config.yaml
norm: "rmsnorm"
norm_place: "pre"
init: "normal"
optimizer: "muon"
seq_len: 256
doc_mask: false
Each number is 128 + 32 x the weight over its row's rms, rounded and kept within 0 to 255. Layers, rows and columns count from 0. Numbers have three digits each. The size before them is the row's rms in percent of the matrix's.

# down: layer 5 MLP down (transposed), 192x64, rms 0.291, rows 156-191, columns 0-63
# gate: layer 5 MLP gate, 192x64, rms 0.189, rows 157-191, columns 0-63
# up: layer 5 MLP up, 192x64, rms 0.182, rows 157-191, columns 0-63
down156 088:105199119158210094148131115053146188187140128107112122196081127134121134152117134116162099152097148120174144107124148136166151158125107095163124112104126108105086099099079130129145112164196084
gate157 098:126146174122077145099159127150155093149120101114177120173133159124133151192078164163096147116134114100039106072121113097085157104111116130140216140109128197152134127123147156106144149135194134
up157 109:168119075168115126096122141172114149165125160187133083146106173142074092167103122117139164095219113084177131121150147126147152115126124092146093157118179110077075114112078146134134160153187116
down157 107:115078183152178102107125121119149139114106106112119090121142056201179095107149146164098054123079161165115182131120124131104099103169119137091119108172163114141103155097153123136096110121047142
gate158 103:140097150143108165173114200119042073119111093116116082189125115124099087133152122129064120091069146097118131142106151110140119152183093150088097150141153158177124156173098143084136124111111172
up158 094:170118160136147125151068181086075069152091115098033138106145106146167048168140156136149119123127137167103098138129135117068173132164119126097104117144116100139148116140089075131161123134141180
down158 093:130098175156092041103114085174123126113126147106114176124123193172097159107126117121133153154147142130191120155188144094098140115162152112140142128133074148063168115105140099205093092109151142
gate159 099:140113179159130200194142132100149103164194148109115066128180161153094124118114120109133139165108139132102123201114078162120140126174166164080092140158122147121123101147172117141137150052113164
up159 093:139082188085096114046077187124100111106126138128096139121121091111108078167176141100174088064120064159082158154079123139155173136098139149152196147113127122147154106140133125128126132117116140
down159 100:101141110139147071109076125111079102084081143097164155120134081090096105141141108111139131166112104167075112150199133126133111174138176054094092128063136075160164097161137119144123130087165113
gate160 090:093170120134153133151110194157145082201095196125118156111155168113185136140091145114118173178142160159131134069095203138128141129095119157083110165070122156104116176121149140144124161151123139
up160 094:128149110181087128148083086144176064135139142126072094058127133146112149129142120174112141144074105057179071161099089133131135139144064151116100134126123173158142086130116113145071115153147173
down160 096:091169154134099160135139143070154156189145133104156127094162149108192185134133142077195136102115172123127174122111121129166168090112157105133086132131071134172119101130194136157101205134133118
gate161 106:078115153160157175100112166166151081150121088123144054144161125148098105130124112147115056128128121171109148164072139149147129161129060144123094101131157170118142163202105189132098125173111167
up161 093:139106172136209115086122124114139094125139135164194122125111202093159139170139100137187122161103098175195088156098110125138096093106091126110107085155153091133130098122114097172085176147095106
down161 101:125143138125117120086133133117147076172139121111098129097133131141115185089121162142070093136119081098117102162090142156207159086088157123126062067103066127167108194154099142108073129101132159
gate162 105:113141109112115081145116101110144143132136129114161137153165164168068138150118203140107147122107178071147131173126131210149132169147084140103130106134167151092099076079134104138181096157058180
up162 099:125192110112137173156110081179119116115136204176100157102130087135128088146178115168118107148130105096139082072132141092161137154112125045156100155184111102144126091143103133147139084140170078
down162 096:131164158084093171157181102112082111149117093123110097137198117154064128053108137141147091141117171120122151118173180126166151130201128142139162154080149139135154125112175126056164139120135145
gate163 105:173112131139092145100105074201122078118105108130165166103148159107072135138151127188046208138094141151146108131117103082101145106134114127114145151153116164109152098135113196090177118110093128
up163 106:122172152154131107118131097111092146080097111148088100101167172191147170135111116088140132072112126147118152113116184121056100096117099199126150086139157157158142153140092124112153099215094163
down163 094:102050146100120139102157139101137147143090118113130122151149080121159107137183099147171163186165150131149053164119099108116125179142196124155123135121072146137181143082197183157124129156139135
gate164 107:172146120130100165075107116100154139109077092112143129158056123121127180138130110153058098164092171095130077097150128138100141107142132104079076143116083136050122127108141132074154151156140195
up164 100:103175130148154120115104142101105093189141122121131106126094099180066167141069131160130123184173173160203056157156120059123094084142129083106129126167164120153133143116133114096134167121106144
down164 097:165072085132084148126134105186111142145138086145133098148151138136120104077152128123122090106087086111111201109101108194140080121120106122125059180060111118132120083158086120196165150123136135
gate165 096:176159154153107126097095128113088085134131094130129131217166148126157125080121081071075050152067109124133135154136103121127193129181107127131109119133110149087108133132167161104104105128138197
up165 100:122194151088109125100099165107183160174096117115112123108179113096192140134098103139101160110085165100138130044148113091143105104128086148134185068162120111158104125100104077176122098133096107
down165 095:104134172168144097136132113117136139138127142156084125116129174148109089124160138058085092141134109142091067157126154158178158131180173143038104162109121129144198173081182165128150120164140144
gate166 103:104083052170112145131138113086195163121112136173146152196145069140142107108100120070129143107187094146123122106098136185080144142194097137158180116147114193114101120125111146119111123119146108
up166 094:119096109107145142113110107097100108101116106152161133095167134094042112128138141105169150126140183089124084146134108207122109142122126162225109190108133105139134080137067155085124125067121136
down166 093:166104074153104092198163127100178180102101158121150127145084104149146134118156101126100082088133099138154189100140110084064144164175073118091140065121136102140142094125177086143124104156112140
gate167 104:162157120164151110126079138175112093114076072105126110112077130113131083177088113146068132115096154084215094071142117114122113152138123081100157171134116165126117134115096192118172114098136170
up167 095:150093167155132117149110129169102140187154120147068094119078115116109147163127151127175138168053117095148125180170083107186157117198102178125114079122153165141161121133153108108171147082114100
down167 101:152091125078172117087161114151145123109094134071147146114099148148110141087142145081204157140187098118134095114150194118123139196104171107134149192107116110144082103136070103125136085116171168
gate168 093:149118143136135145102107166136134117137132114137138145143091161141082088149110069117130118125087086139111163086139168202102088166179113190116137102210131055126122102135088101168083175121173090
up168 104:095130139097055126093115118038078083147149188138191186124127122141105149109190186154134105114111089113166143121102146146157101123132105132150098129092136114117081115133146147084154062128088125
down168 092:177078083133172118120154190155125169138064109119119133165095122074100161128090045130147158123105130147131094108122139105173096106104116180114140127195167105135161116154080104161111181163135104
gate169 093:106122208102083199118090120158149132092102178080097155196142102128176177143056141167148134149131082121158116117132085082142138124142154128147117136125100142165109130136090145187148151179122100
up169 098:181163087093110080130142203151131121118123127126050084139090120117113116168101130116133122136173082134117196085114133194145107166144097083127119135165041096121121087143159145151135102159112133
down169 091:129084188135152164163126082071156092144153135156129117139122169124113189107138137133090114082065190080080075207104143152135136134149137147154151142161118082126117161141142161151124129084174165
gate170 107:154148140122167176100126149127133140088146058107120022135136095118086118067120168099098084150118144164127130131089133130165112123154081174101093159128130137176164111142139164099099048147130160
up170 108:114096197146134140151119111025114081085143133167160110116129108098088059149128151105171092118132105120129144188112104171107141100122118161111073157118172145143098114069121095157095097148172146
down170 105:113123101165157135102168121135170118184151079128140092155117155153100117166117151167129079128101173111073113190132106138126170151084171156093142096115114097175103164162201109176160061121146155
gate171 096:143118167123129139147165115089129107171152175120160107170164173076119135121095170133138153102131107094112110126154131100158121183055089141134148143104091105125076118084163120064162206107189083
up171 098:118118166113147130071170110119059126066155125115122139188080123116113082143142140145111124202150136100077161165121140081179106147165198137140131163132160142129163117132157123159063095144166087
down171 114:146071111111114155107121143117160123052116139100136146143107111152135125175097136116000145146179094146109114112078149153143111132122168113128125149129110107162127187201093142149131169110128079
gate172 104:125108092124162148087141119108086115092143135061120165151116147108115136140135107149038130088182132152147040127130135076142136116171163155137153166164141100138096122200123179127117174159101173
up172 105:213163144114045145105096143101160091163150142127118155196145109134126141097150178095089169207100126135097134161171172123141108121106085114131116114132114142115142078118106182123114110110072102
down172 107:095118092064161126186101150111110193142145107197115111097149119106168150125122139160162135122177108152125115096154175133204108112133110139149166151081109101160116134226083095142122140120110098
gate173 098:171120111132201113146169100102126133082124062139134154134108134137146143169081170134115115143086106123126134079080167221132156116141128099104169151148056151160105073097105115074143096141094133
up173 106:123133154110176098089147106144121142093170122055109155188143061072085162185107121175144079127118039134094112108163152117108108112133170137128077079121162135137092138173138124126103136105116127
down173 097:088085146095106148084147102137081129151160133173179162147171149100170093083067154130076076086125081152076116130136127082128130132120122157114131158107118146157093074157116102152043110135148162
gate174 096:114129144142151124100117090153105166152174138139201102182146165114154149103138150110088159082122178180076125129094100151195111144169100133174147158125147113133072165178128167143197110123176140
up174 098:181110051121090154066100099092130185142108168122165098151174148141175184107205156151102152108140170102134132129107117166125133112092087139111114156061153150132135100096125150166177131128146147
down174 105:078122162186114117080086105092108151135105123190145173153116189118134141112169133103062097104147168156100133143102174132156099091115087149113086117120214165145176145128113155126160133149075149
gate175 091:111145128085100088084178104138150099156132115113160118183114117191119043112072148137078150128130171149175123110179156168140079147120078090105132159117149194163090106107141130085142156153135127
up175 095:109145103098091098084112104203101115152127091175096091095129134180105097136054111086160118158085149089124133136156105154142121140147091161072126089149106119080128085120123118180068142068147101
down175 091:134123115155134123115096135146098064171084143139065149130133077106146134145155044132161093184086126116095144147117074105111114204122093194119130128125117054135140161130122130133077083120166125
gate176 111:161118094115191154137151134089104136093148167142146136142158091096149169036142100147142131169098029133135153076138105168115129106145125140197101117125114088099095100166110083102101119150129164
up176 098:089082171084129150111159179134131148162106147118122133176096225118089107083141103061121092068157077148163128143109128110122084091190143109130126121142153120084086156146093119158160139108134095
down176 108:133098126111164110149182104100035150131130084116098142135128185125153118126139172078192113133152089158173124090120167108119105158082131081121116112115170085089092124157148071131168103102121065
gate177 106:113192115154155144122080096139171149158183174089199121144118102116198157131141115188177097137184098122123138119081082145158077149158113149153165089166135156144134126140123146147176101077128130
up177 100:134115108110117154057114165172093149118183111091141117107136133104109147126144143112155153185146149130065183086069174179144046133116154116134087149100116093143103160101145170146158071119143091
down177 107:131072134080137165091160136112145181128151127106145163165077198121148113171128086093119077098098158141076200094157172125118169117133095191148107126206133143150133147109148145092131135121106118
gate178 095:117148098067158118161145180135126146131121150069101055113107126113117137156178144115112155126156183116048138124097100156102131135196151084172121108147200150075077120141133082103124120124090132
up178 097:140131105106153131108132117139079079163129150099093086105117122130063124160165130177096090096148161143128114096104179111073034069102124144129149102175142130150098206113143112110150167153093157
down178 098:119166147148132102120132129117163140134200112140146099097145128154119108139071123158161202125136176160135109112146155139131107122161195086147115098093165145042211128102102086118076182119132150
gate179 103:125090103113164094156143166121176085108149134080140142163117135181168128113059079189135148083118138110134155127131099144175137182157162083136144157099035132123154132132158144079146128191112134
up179 097:073153129077099151100138105124128188202133099192154089123147144118127151072115115122154142103122127025132152136144121148143076134100095114098129141136191050117137141141115139174175117135147129
down179 099:079120144109143101155100114122105145120150144082190117129109172169159155156146128154143061129122091141124203199078165078127134148175126089126149127147116097163181167155112174100103135119121199
gate180 100:070163147122139103154137117104114180121058113150123081131146130081151127127152100148076170134139139119108135016143118116129075064126102129077132140145185125102091141072089132115122148113164087
up180 091:136200121111158134149190165084120121171100163083150108130171180185174150081130053172160099125158126171103142103105173165141103073100133104151160109084096157152131118131121096117119087126125125
down180 100:042171056110121084107171095119116143127093099133092115126145118120079169129144151108084151106200160109107181140151111111085120145097093163111102147125168098102114090123085156139060165108100138
gate181 106:070120155138128142163119154095118153176168100158148119162148119082149208119159195084136153179161144120086160121114163058124127153116110126098179104142158131087109103121140153207130152143099170
up181 097:180112075141082135086118154126121126125157128149126076145189109129097110148136128094060101162201124103109145120109095170107171112156118073081130113114138172134139207115096141087123125194161094
down181 110:129093112179128113144070160109136079090067176177102117102144119120121133126123163135253145153104142098146106139153096120097115139121125137146108188125091072132175081134124102125125069132093129
gate182 094:054101107138064125127139124112123110134130145125097129151079132115103203096104148089096184111123096170130086142101150154106039121118128093119148090118103135142091089091102128178195137118077095
up182 105:110113135090119096065132162114098128131141094169138175171077112111173130073178077094151097187133159086133141082071120124103195132162071161145108144123118081161128124094131143132077155156128104
down182 099:158172114154151134123104076130133114072184177052087093066138157139126109188104169128144136124103113123167132142167135144149092127128097093170115197140152090142117121202098130124190099140134115
gate183 108:127152162137085145094105121067064161166116118128116165104212124179134141104127183144145143189193132081152112123092134161117171138123095091075158156139158094123160075143150132124154100118083134
up183 103:086135153128148110093096170076043112133106096150128089127184099153127154128134129152073178134118122105177155125145102122182088189135143162111134083100227125129157103173134141132110119109094136
down183 096:171157093097113084114119120072092175120151131113107145143115203113167154120166129150089146096067152141158167161107086137154170114069166155144126171120119155099111183169082156150193119115092110
gate184 096:141129104135147176160135170069083135106237115121164114135156117109122121122150155115091094136112137130149114170147129089147102114126095088113128103184132171180067136096168161064092096180105136
up184 096:153139126150118063128191101176133121115098166070118136124097104151111116110087115121140176153147060164131135144119143169123144121107155127159102194075114142096194141212106090183102134090137123
down184 096:134176141123182153133121114089063083137154130114137104090116103115067140128133178157055142141124078186135111183125139094135110124141098158150145194113136109134077135108149100103228130147108121
gate185 096:146125071090197180139170128093035167110080060088129090126088104092094132139185152141077142116103127165158112128116139149130129096099110177078123131164133093135123146130114132090090128145152117
up185 101:092116152093129131063093132154150150069144108071094169145113106109097078133193074175122122068042122106128168137102117136142134164109139122139102093123112123115129146126146137087147062193101128
down185 099:092160195076127130149094094099156064043121147126143105115139095157141162098175110132178112092107129109112117099137160130117177167153168176152095128161104148122135195132125145149145119045115123
gate186 101:157084113190068190148159068112066080089155133148110135143085099153140101152106113128122131150077160106187168119133127194077172130124121121134169123135091105115058116108157119115156152112117111
up186 099:136187156185034121125113146122134147146117211131151139129153178125088123156132191173087146102144120189128130099120089126158131121126130113164139132179133122082159089138111104141114125162080196
down186 103:130164116101189083088117188130138171118129114105156109153173144123178136110088150163100122077147105126144097174190167124135174133131103131148093132216115179090174148089122100121116080178135127
gate187 101:129102113136143141118098055130122076088084192104125125157181111127152112134156073056169099120100125113155129170109095105112151136150089136123133110095130077153137084089108129139129213113080187
up187 096:120146090154118159174084111132090119145099126102124122189130144130111141089133090125124129187159108150136110058128135176111153239151147143159133111137136126135170150117111140164070199161068151
down187 106:140165167149084131096085118131190127095133152138094076077124146141085136152140115137240050126134099133160141126080107146104128154134167107129083124171126125153099126113117060138082085135116125
gate188 105:187171161142129136127100108155188161088122112156088051119166050105180154149107109199114150177134148120131152131155080120144129125108101057121149119100126154082140124124152117162158113179120157
up188 101:101164119164103094144110159129191130160117109046123083099129090192124123134127096114198090145116167080144168138143086098184143163192089088129103124118095107123147167146181157124129105154134117
down188 100:179125169128158111099130074120095114114124177123081104161137196097101079140128121149081174130128155158078110155131155131142099106113086149078116082093137134148094190155153146091053144101186113
gate189 106:169162115119125122183068110133096105105103140171152117128208134104084140137120052158130176180090171122178160139143160176125161097087087141149175074130125120089130148149100156129114097138156165
up189 094:106082128156180118125117108161109146155152101166124121099134146139121057153123154109143139113195080167104112139111116161123169115109156125159134167209147101112114207120132188195107166075161115
down189 098:117148102103136135076145076141160205113132070120093147119079124101146143114162176124135188147134093102095106085172147155181123104196133108158115161096161137123187142075156171117178130127115100
gate190 100:116078124182221111141117087123138115162055098128129143109126134161164123133098152132158145197119149115094111124163162079093137111092123120091171138125112048144137111132103163137159120080198126
up190 110:154128184123114131169083155117122118151126118131133086160115114090059129129119051097140115189121155185113145200123154102127123043119161125170127108166122156137155157139090097093122116174188149
down190 103:155118145130121125133095104138145135126136188105110139098162121074109131072123133113122121127149088077134115139106081091174197201171050140133106180141154110105068107184146109085133148078147165
gate191 092:162083166065107161109132159114059184111078133093136077147148115157132094144125070124123144137156108113178093131089154120103117140083128169146139103134118136110088188178170160107174172106069138
up191 094:155107128103168139133179113143097097126128130128077099145136144037100145142154146044174055132086132050114159121171123112134124064139153145179160110122101104104155160157086118145124115123146147
down191 107:105107108175223101130144113141109114187133127087148089116147126078191130131137081120224102100112108112085144120094125138162112102155100087097145169103147170177139149108172099123147137173124121